{"vocab_size": 8192, "init_std_qkv": 0.0219, "init_std_down": 0.00309, "lr_head": 0.00515, "train_tokens": 631700000}
Each number is 128 + 24 x the weight over its row's rms, rounded and kept within 0 to 255. Layers, rows and columns count from 0. Numbers have three digits each. The size before them is the row's rms in percent of the matrix's.

# layer 14 attention key, 384x256, rms 0.0748, rows 166-191, columns 0-127
097:143095119100126088148140168095127108125135131095151099149128126124132138142145115090100109132138126166101138136048146142127149147124144100101154159083110126129156136124171112131148104163126101135124117168131073105112105097161114127114199126149102094168124141125131142089110097113142126080159129122124107106136166140143163157125161159168140139147092148139168169143110133138085095099095
105:122159119114118128143136130101094103124108153123137124149135118173152123134147136136098112153133124112149114154105162124149137170090122123102131172136127153163145106157124094132159173128097103134144131117152097098114120137124111066126186183115141111151098137133106165134134126119140141145165098133107130148156145174068166123124163130134120107105181145157109146137089109143125082127140
100:111109136117132083089174108103141155131107120084115109117130126128112090131134126121126178128147112190113128161045060131132124123102139089114117154126152142136157158100113130133136140137094106096132100151153130095120098116177129140140129149120108158170097071141132165068107116126157144105128118108140088077092153108146107142091130154103154140135128139140150159165127134130143141106106
100:128132136152126151120092127127127136133127116189127133116130150141151116137070134144134095132134143098143142102207131137111091127135122157167107087132121158120091117151143113112096123115163174207108145092066171144136144107105126151076106133121132093095114159123139130121157177137070110153123115147126154109129110134109107110132089073133122150121156114082136090132094133141151126148125
101:133123122110134158129089117122126091113079113155137125165112148145148130144158119118098148153119127156149152166132123122159162154156135155091157087114140147104126128208131123144138093153111154174117093094148087119149106124142159125141167111087120099155120143103129125112094111139089193124161150123124089135123157114140178110108132106176146109152120077149112092111151115163121097118125
099:126144147100120076093210123101159146127151119097140126101128102114112104125141123125123120127148130163118132108088125110118144082095138096112139172147137101120147165058128147111131150123112091044127134181140155108135164135116133111159133087145115134132131103164141111101116127107168077113114122094131168080115132105133081172134125137127113131090113154116144161157126095093139180134129
099:126098123098126082136147095163159145159154152109107124125112097112099128155112134117127095141159148156104174120115106132137147119095131131138130157113131134137135167113113188120119158131094111107140128171142153141139158117139133108141151119150154130130114114117100167103141105114115101091137106083144137084112100140109073160116153154090118168109107175126141127159133158113129179119136
102:132156135103151125116153112128148156078107105106175107104123141120126129145175157135128112126151094170129122129113119125143149111129118087081141182130159109097144176107154142110113117127120111098158135168131138122143112146124129105162134072126140142149128101109147075088098147102146124113124126086108170093130161083150122165146129124162124097095083144097123145160154085114136161127159
104:141151118149117121178113159120117118085150142126135172134143135170155152142152123100139076115116117148145140118098175100119126161118156114147146091083139135090087093154139080137102079145146141156137148110106114075120150110100121119112151093135152076087120126146117101121114144149105110143125149107089140154125117094100131122118131105146095105121123142094144116096120101151121074156148
101:110125127109110032149141157094126114163158150128104164145150118122119144090092152128110119142138163093118117110080105141086150116096128118126084168142087114170180118107065119113115173143130116130122136142118139142102138113140115129088115170165117110138128135165137172118160136115166101138142104160142139113131130147105135134127127164077092149163169174141185125151078137135123109126111
095:121123109120102084141151132099114117125133141120123154131131142120149103123103167153155127136130154125165113136155107171126096144126138139157145110111124159156116126125106109135136146156127157212095076110128110110096139146138118115093119136143159108113094140119133181094145200104100100147124111122104096102081117109078137126137129121100119125109200133146202067124099114092156114143117
091:175115113162129200161092116146139128131161149125124133135104134130115160154122104123129074105123160103141144116198171123131143136179140150173132112112128107111129139163134166130119121116114170129109127148115109149142158136113159114140122117137148153067129160063112125164116118119112129144117157123125125161180093119127102081157122124132120156128094107118085091086153130067125149142174
111:123133082152148121138117130137108086145140122142120131129104124146117171146146131107124110102107107137121156125122124092114157117136112081160118116114143108086087099148081160127112100105138125089129122130147115146141179137160155128130144115130086088111135095136121103158109115116159127132130148092196153122142130069118123097123082118138122142169091121097141121118135135159120171122057
101:124091099125142087163139148110151133153124169113109131140131125120118156125085158125105163132144150143120139140100078167124121137135104108131127139127120177156144102133099145130117140134117124128117114132147097131108101112160125103096135158133120104145068137125141185098130129117154112134139121151153099126101138116137136122105137159095151155191144139165174162147113152109131125089074
105:131085114139140101108139142094141130130150097087112108128125117137118111105128099126140157128112087160135162144080122141108122151124140085131124102119158148112096127122125114124113091125145134137117122122132120071144115097201122155125157091109098127152077132152133123105103119124150112072141150113167082094141167109144132126094138124124152140142125108124153127187120169097149128101058
106:137087127180129127138063107153137143131151139124106094143104113101119126166127117133143091100124141118113170127186126119145124159178136156197109076102122147120091126138161173153117121099149160130133150121111141139119162137124130157095105121125140147107172172127119136152145121148086111096092143154140119143118091167145130121134137108115130175142143106121123115107128172121131136130140
107:077160148105111109101168120109130106132113094131137133123131143140117086059130131139126174157123120144156084145090100140126141104087155127074143118138127102126130141113075093106135130151099100108124107107156139132141118141144131120161112131105105112155107093156133138088089129137135143134120103090114117082114169101114156151107115112137121074118134111122166111174127094147152135110145
097:139157137088131104121182138141138117137119110115170124136141101111146117115179109105111148118130101175120120134067145142153180103141116137087156165122122114115187170118170161126157138158093101074147132155154118137123114128121124127153195105153114135173167139134150094125121070117158149083130140134111125140125170151154152180109146162159136131141092127134121166123159127144074112107157
115:123099140135115081106146111101101113088140075125160098140088144118122092153146140114125124106110107180129157143141151154121094132127131097136141110135132141111123125137171100141156130137150143132136106124137132134113149142122121100129141096102118092180100134152141143121123170108123074109109096121147124098091181157124187160159111076162147117100112131122127137164118078104122156141085
095:041114118127151112135137120127111120174123154156125094120143134112111153141096154116165124127131163073113093106121150126113171109135120109159124154076105152164094103155130138136120152116135113101134143152114146164115157163134103121103116178170106114060169119117108160124170125140134126150094124118121132158165135118146129143131124161142109133129154108114167169141111187135162134143136
101:122134118132121131091133095121132097137115106090141113136100108116130104156171103130132140127138098137134145113084141080149189123119144103127114122086130108136100150135122137110148101137125123093128133173150142092134137105152153162170156092127125167094123101153112124144127069134149157076129132078140136111152123095157113156098126121163111140126078109117155145150146168135114129127128
100:104107126175159156136135158099124132102142120153136155107158149158149157102096114128152137119097119119151116142177131139141079157140120131113130102172135115109096077137123108125120109122174146156107122062116128132093121157113112104111094132104134091127082129131145112135118183128129098196123134145133118147129120088119157083134095074127157083117141099148097112132131091093149110148108
094:137167127113098153132062136127120104148133128160148162153130159120125128143123124159132105129148142067132143076143152122086143114117148168155119098118088090143122113123129097097111098135140148166123139132062150123126133093097129179115132111133157153064142163143118117153143130157106143145132120135125164135157092131128104138140128117143088118097116141088164079114105154133127120146165
113:089140149123100065089140126117086095140134111148120119129117129156130117141114146133134097137122123134126123135081109123115134136083105123130090123139129137127117102122118102121150147130139108133146136100103165129104141135160094145081134192115119092158143114208138152099159154134127110136133092145145172098094138162110171138115118095138101112123156130130161136147069130223120093112097
100:152101145163132133110126102142145156134153138077117100130096125116130120147163074121121118085113107149123158131131147128151131150163128142147134082108184145103123141146173155164108122105135136084153142133138112105146146139155136155156147084116131168108203153132119113172100111153137139091083190146134135174141139149185121129114126137150158143142106086135050159104178142096137103143140
098:058157132108144083116145080133100122117118114169150134125139142145115116126109182152109155151142144141131103118090095117128127115099109084106095157136131127145137103102070120121164152136106099077154141132137136152127117152100117085134102149121131108131082098148149147083115168117138121142159070080124170102120138112101118155122101140122100092106146142139179176160106105128132163128135
# layer 14 attention query, 384x256, rms 0.0768, rows 167-191, columns 0-127
109:127131145103085153108159131172166080115093108110140083147118137146125087108140165078115172140183171176152168156108114178126140156117114157140078156166115163123117132167088184115119157162119107115129114124148140118120137150134116098178115146098104114134124123134113159120117123106135147101118098123138134138107112131131112129147133119148134142079113116130144126149139121116129113151179
095:147137175135123132109175125146132134133151145099179134111134153152132165088108129118160139098150127136093094129107132132139112129087130141137157118075121129119098093162121124161145086151119121148096129138160154122172122114148166136116144132162158102128093133070077138134068126113122103112076163103151110091103134125099138151119136122160103127091123130083136107110112135151126113098130
099:095141078152122136125093175147131120127160119163086176128125087127152101150126125135123113146117119095136122120128152130129133109161117092110095142151127087147156167136172055125123125111142101134120144098060095132096142124111119169113126101109130152133138092135140111134163117137107115130195083132125174143162129133162125090160154136120169136124127160143099133137112105130126157154135
098:071140107084114139118070143110164100083093149138118136154114123120173099139155113103123134123144150117131128128121169107127152123180116147114086164098127124115213126126097130116160122141129127134120152125109085164114106162126150086125141143118174169151107116128114118118122141111127140111138116145127106149177132143139181112146133133161164122127137152143126140120107158092151112106113
099:169113185191148090114188072166095160155172127085155114131146138150099142142118124148123140112114129147115123148104121123107121136101122123143150067129151144120062131144148133161109136143120128120113101114172193105133160144153116163112122145155084093117138145114120128167112098135141082139067153130127132098086146128111097140109122129112124133134105102107141120129112121161114088133110
099:162113142184149143125124094128140199168145131140140103151167164126096111132113119139085143117136171158097115159145070143146148121141122131146152100114139163131053139145200129113092137106133102118121089119147166106145133088160161121152098123160090113105104108096081160163106118128152143139090136144108144094096157133094098084162153139167120133095121137118118129124125125160125131134108
102:105119189181149094106165084160123147149137164105148109152131137167115163156146112095102150106120153175100116140092127090107106142121161098113139106107165128114096145146141112165120150115123137115125115142132160097107145158142126122122122173163072128142150152150098122183166087133138138131100147149096116103105146125133129129097092104095143128142115089132128158121127108164127083130112
103:110144103137127128121096168144150103128133135172112122108112097132148100118145101140075143117125143087146149102115159110133151145139095130126096092172141160168127150113079126133088106161128138136147187129120089116106100124135140113167120142076093116117115118145154146146110146138116130162133114131131133192150101113180156096159127095116149098097125134148090161131122119127117115135121
099:202115148142147159130179145109113119123148081125099129125161162127094147109093157130157142132140138116121126150123108152156160131107132140144114113163116125110107083158122145129072155142181104118101138138160176119153142084161157163145116086127112084096117122070101180135076160124128119137137147108151134122094100132118118121154140169160102144110112101114131113143141099150136129146137
098:132147115104132190115135154142184143146156137130126164122149115104125117122131124098157165120121151116121115139148117143178158139158125126117085110123121106151125134154152140102155113139140144105089135111121141112130143083113168131147109090122169145138103119116097145153107134118080081097167149111123162140169157144127188109159160116166150151103109126125090159128126117126121161157095
092:115107087131132138155078113078140135152119125154124130142118100095139105156172123142075112127102127104118134137184109159141132116145127129132143138094150136149109135141145115094149141097106140107176107129083089129106109130091107062158129139141154159129142104162166102134163136155134191138168126163090136157160164120113137105126118123123134133175129127162091127127137132110137134145096
110:088138088146174078118072128122130141093104180155157122126118122123130126155131119125065100124105121122100127101123126100130166126125154154159144115130149138140134143122106084100105105121126133144116129132141142113126108130143128140120138142102106063116150102090151158127118110131112139148085117089149115123098124090152149102133124101122119078173167096147133126126141132145110090121080
100:159108118109132166136116123100123126120119117115114119123153154114129138102125135091137115112128127136114117130152111149195144135104180130135155112113153136104110070127131149127108096133169120163120159147150132119149121102138194135117122109124154119129104113079096154111081137144128126117135154142132083121138099126114145145136132167178091151106124113080139125112151134116115105120119
101:110127137124121145116101162145117095111109150147168135096130127140157128067104116123147124113128123101126103112140161109163133110101121140117117092104139140122147116128123106120132052141139137182133151108098134117130080118107119132099125155138156086149088128103122100128088145109098080120102111126155116116132102125144171151067145116156124119110134116088111132128124150123105098089121
107:143125062096127167184075143086151165139124136158121137092119124095138101136118119123129099135112101110147144107193121127122143097134109125123143131114135120150111141084184114107114103095127112147161151118085077148096109127095125112128108098119161146111129105126136096115177138146102143122169109138083137163147131122123122103150132149099138144125128163144091118138135138116126160128122
106:076141176134136096086169127144123131126145131114144129131122153170134149136119107156165135139131113108108121149085147088098120135128136139156123116111111136104156122153122104129159105170106138103071128122168148139144149122157143141098159123136122104132110121115085112154067132103147073131097131096148110099122125140109165111130158113131131129137147113100159119119099126149151122115135
095:183139172135129126145179091105122160123135133084118077131152153132109132138136133108143142099150146195121118139109115076105124138128140133121112121130130153093127075099117191161109195139147143124127111133166168129150164142145152130114126139177149134130146207119104135108141127139160115120098175152119102138116129135112110146118091184153131136113128119110126154156126150126109090100133
111:121162127097082151114124121160152155113138157109140148085126142148133106145138125120120169142107137160159143110106139095115152123121147121097115094144162138116129125094152118158088112129148115112117110088128135122049143166096142133127122152112129121156151141132090110141177090145097031114111094137113140141126120150149146103094143132101154101116113123109078130136110170095119120118123
099:124132126131167140154142158130124174159126117120102090132116111107174111104107126124135095145146174138132124131151108114115141127141153106159158110135116147121078134143160146127157136130143119144074117118164144140119138107165122136127128093129121122063167117098118190130143156154159146109137132110125115137134133085125067119139128159115074145124105125118159156154173108177132130168140
102:098134132137129129108118145115122138136084139160195107154095120121160130086098126126115102106142139085128128134114165118103093141122089148152119129093107156168109169135123129107182141110123155182110129112141135116150090124159107087082145167113160062126116101063155162182139130126107174119085125088141122135118149113144145135105134129149143097106152133135136134141133135153116111111105
097:081136104095093090134095157133136087119114139120132174114098119129146128138155140140148103149106082115144134076136143132122118127122151127126118121147157126138178125109103090109132058133105155116131156117084106118109118151090075134134160124093142127174134121194153090115131110104103112134128118140150133125158074125166155131108131098081167102184150129148132117131105115102123132150129
094:111133111169112140134116162132105106104132090183074150149118093101132113115115149143120129148122128076148135164147147139109134146153100124112080146159099103147133172140120127116147197131132116120129149117096120158122112110123113150103125112093105136121138079120171149152175154144117168169187119115135154143140134143162126125145130120132151123091121134139106162133142081146150167146127
112:120165095132120131119162150167146120104143133128113144104137154162122120121092156113156141143141125142166153123092138123095160124117142136126105154186100121115142136126119112148073135161146094116108138117155152116137158148149154168137126105104124069113144117091104163123126116099107080110110118067136147124083093100139093091163148123126116129072132136113137132152114110143136136135160
102:124111095099116119192111109105109143150112144123132136093108094104165131110138121140120093112122094136129146095114129117077121112110098110117156142107156125162126139077134134136139077110107166159190132120123083155109123195097095094111119152147145136135144144138162066094158131144148139111117130147106122157160145139136135141124125126118125136137131153139109140132123161093103108109116
098:115150184158131089110163121190113127123135139095108126150139152175123145153113164119131139123133134156139107155095124147115136161117179127141155118146129140104077125157112120138114143135123114126068133147159174108117153128155163160124121132106069109110137092107097143159108095124136117160114127089133115086109137106098126121143111104129121141111126102119170118128146092161142118147148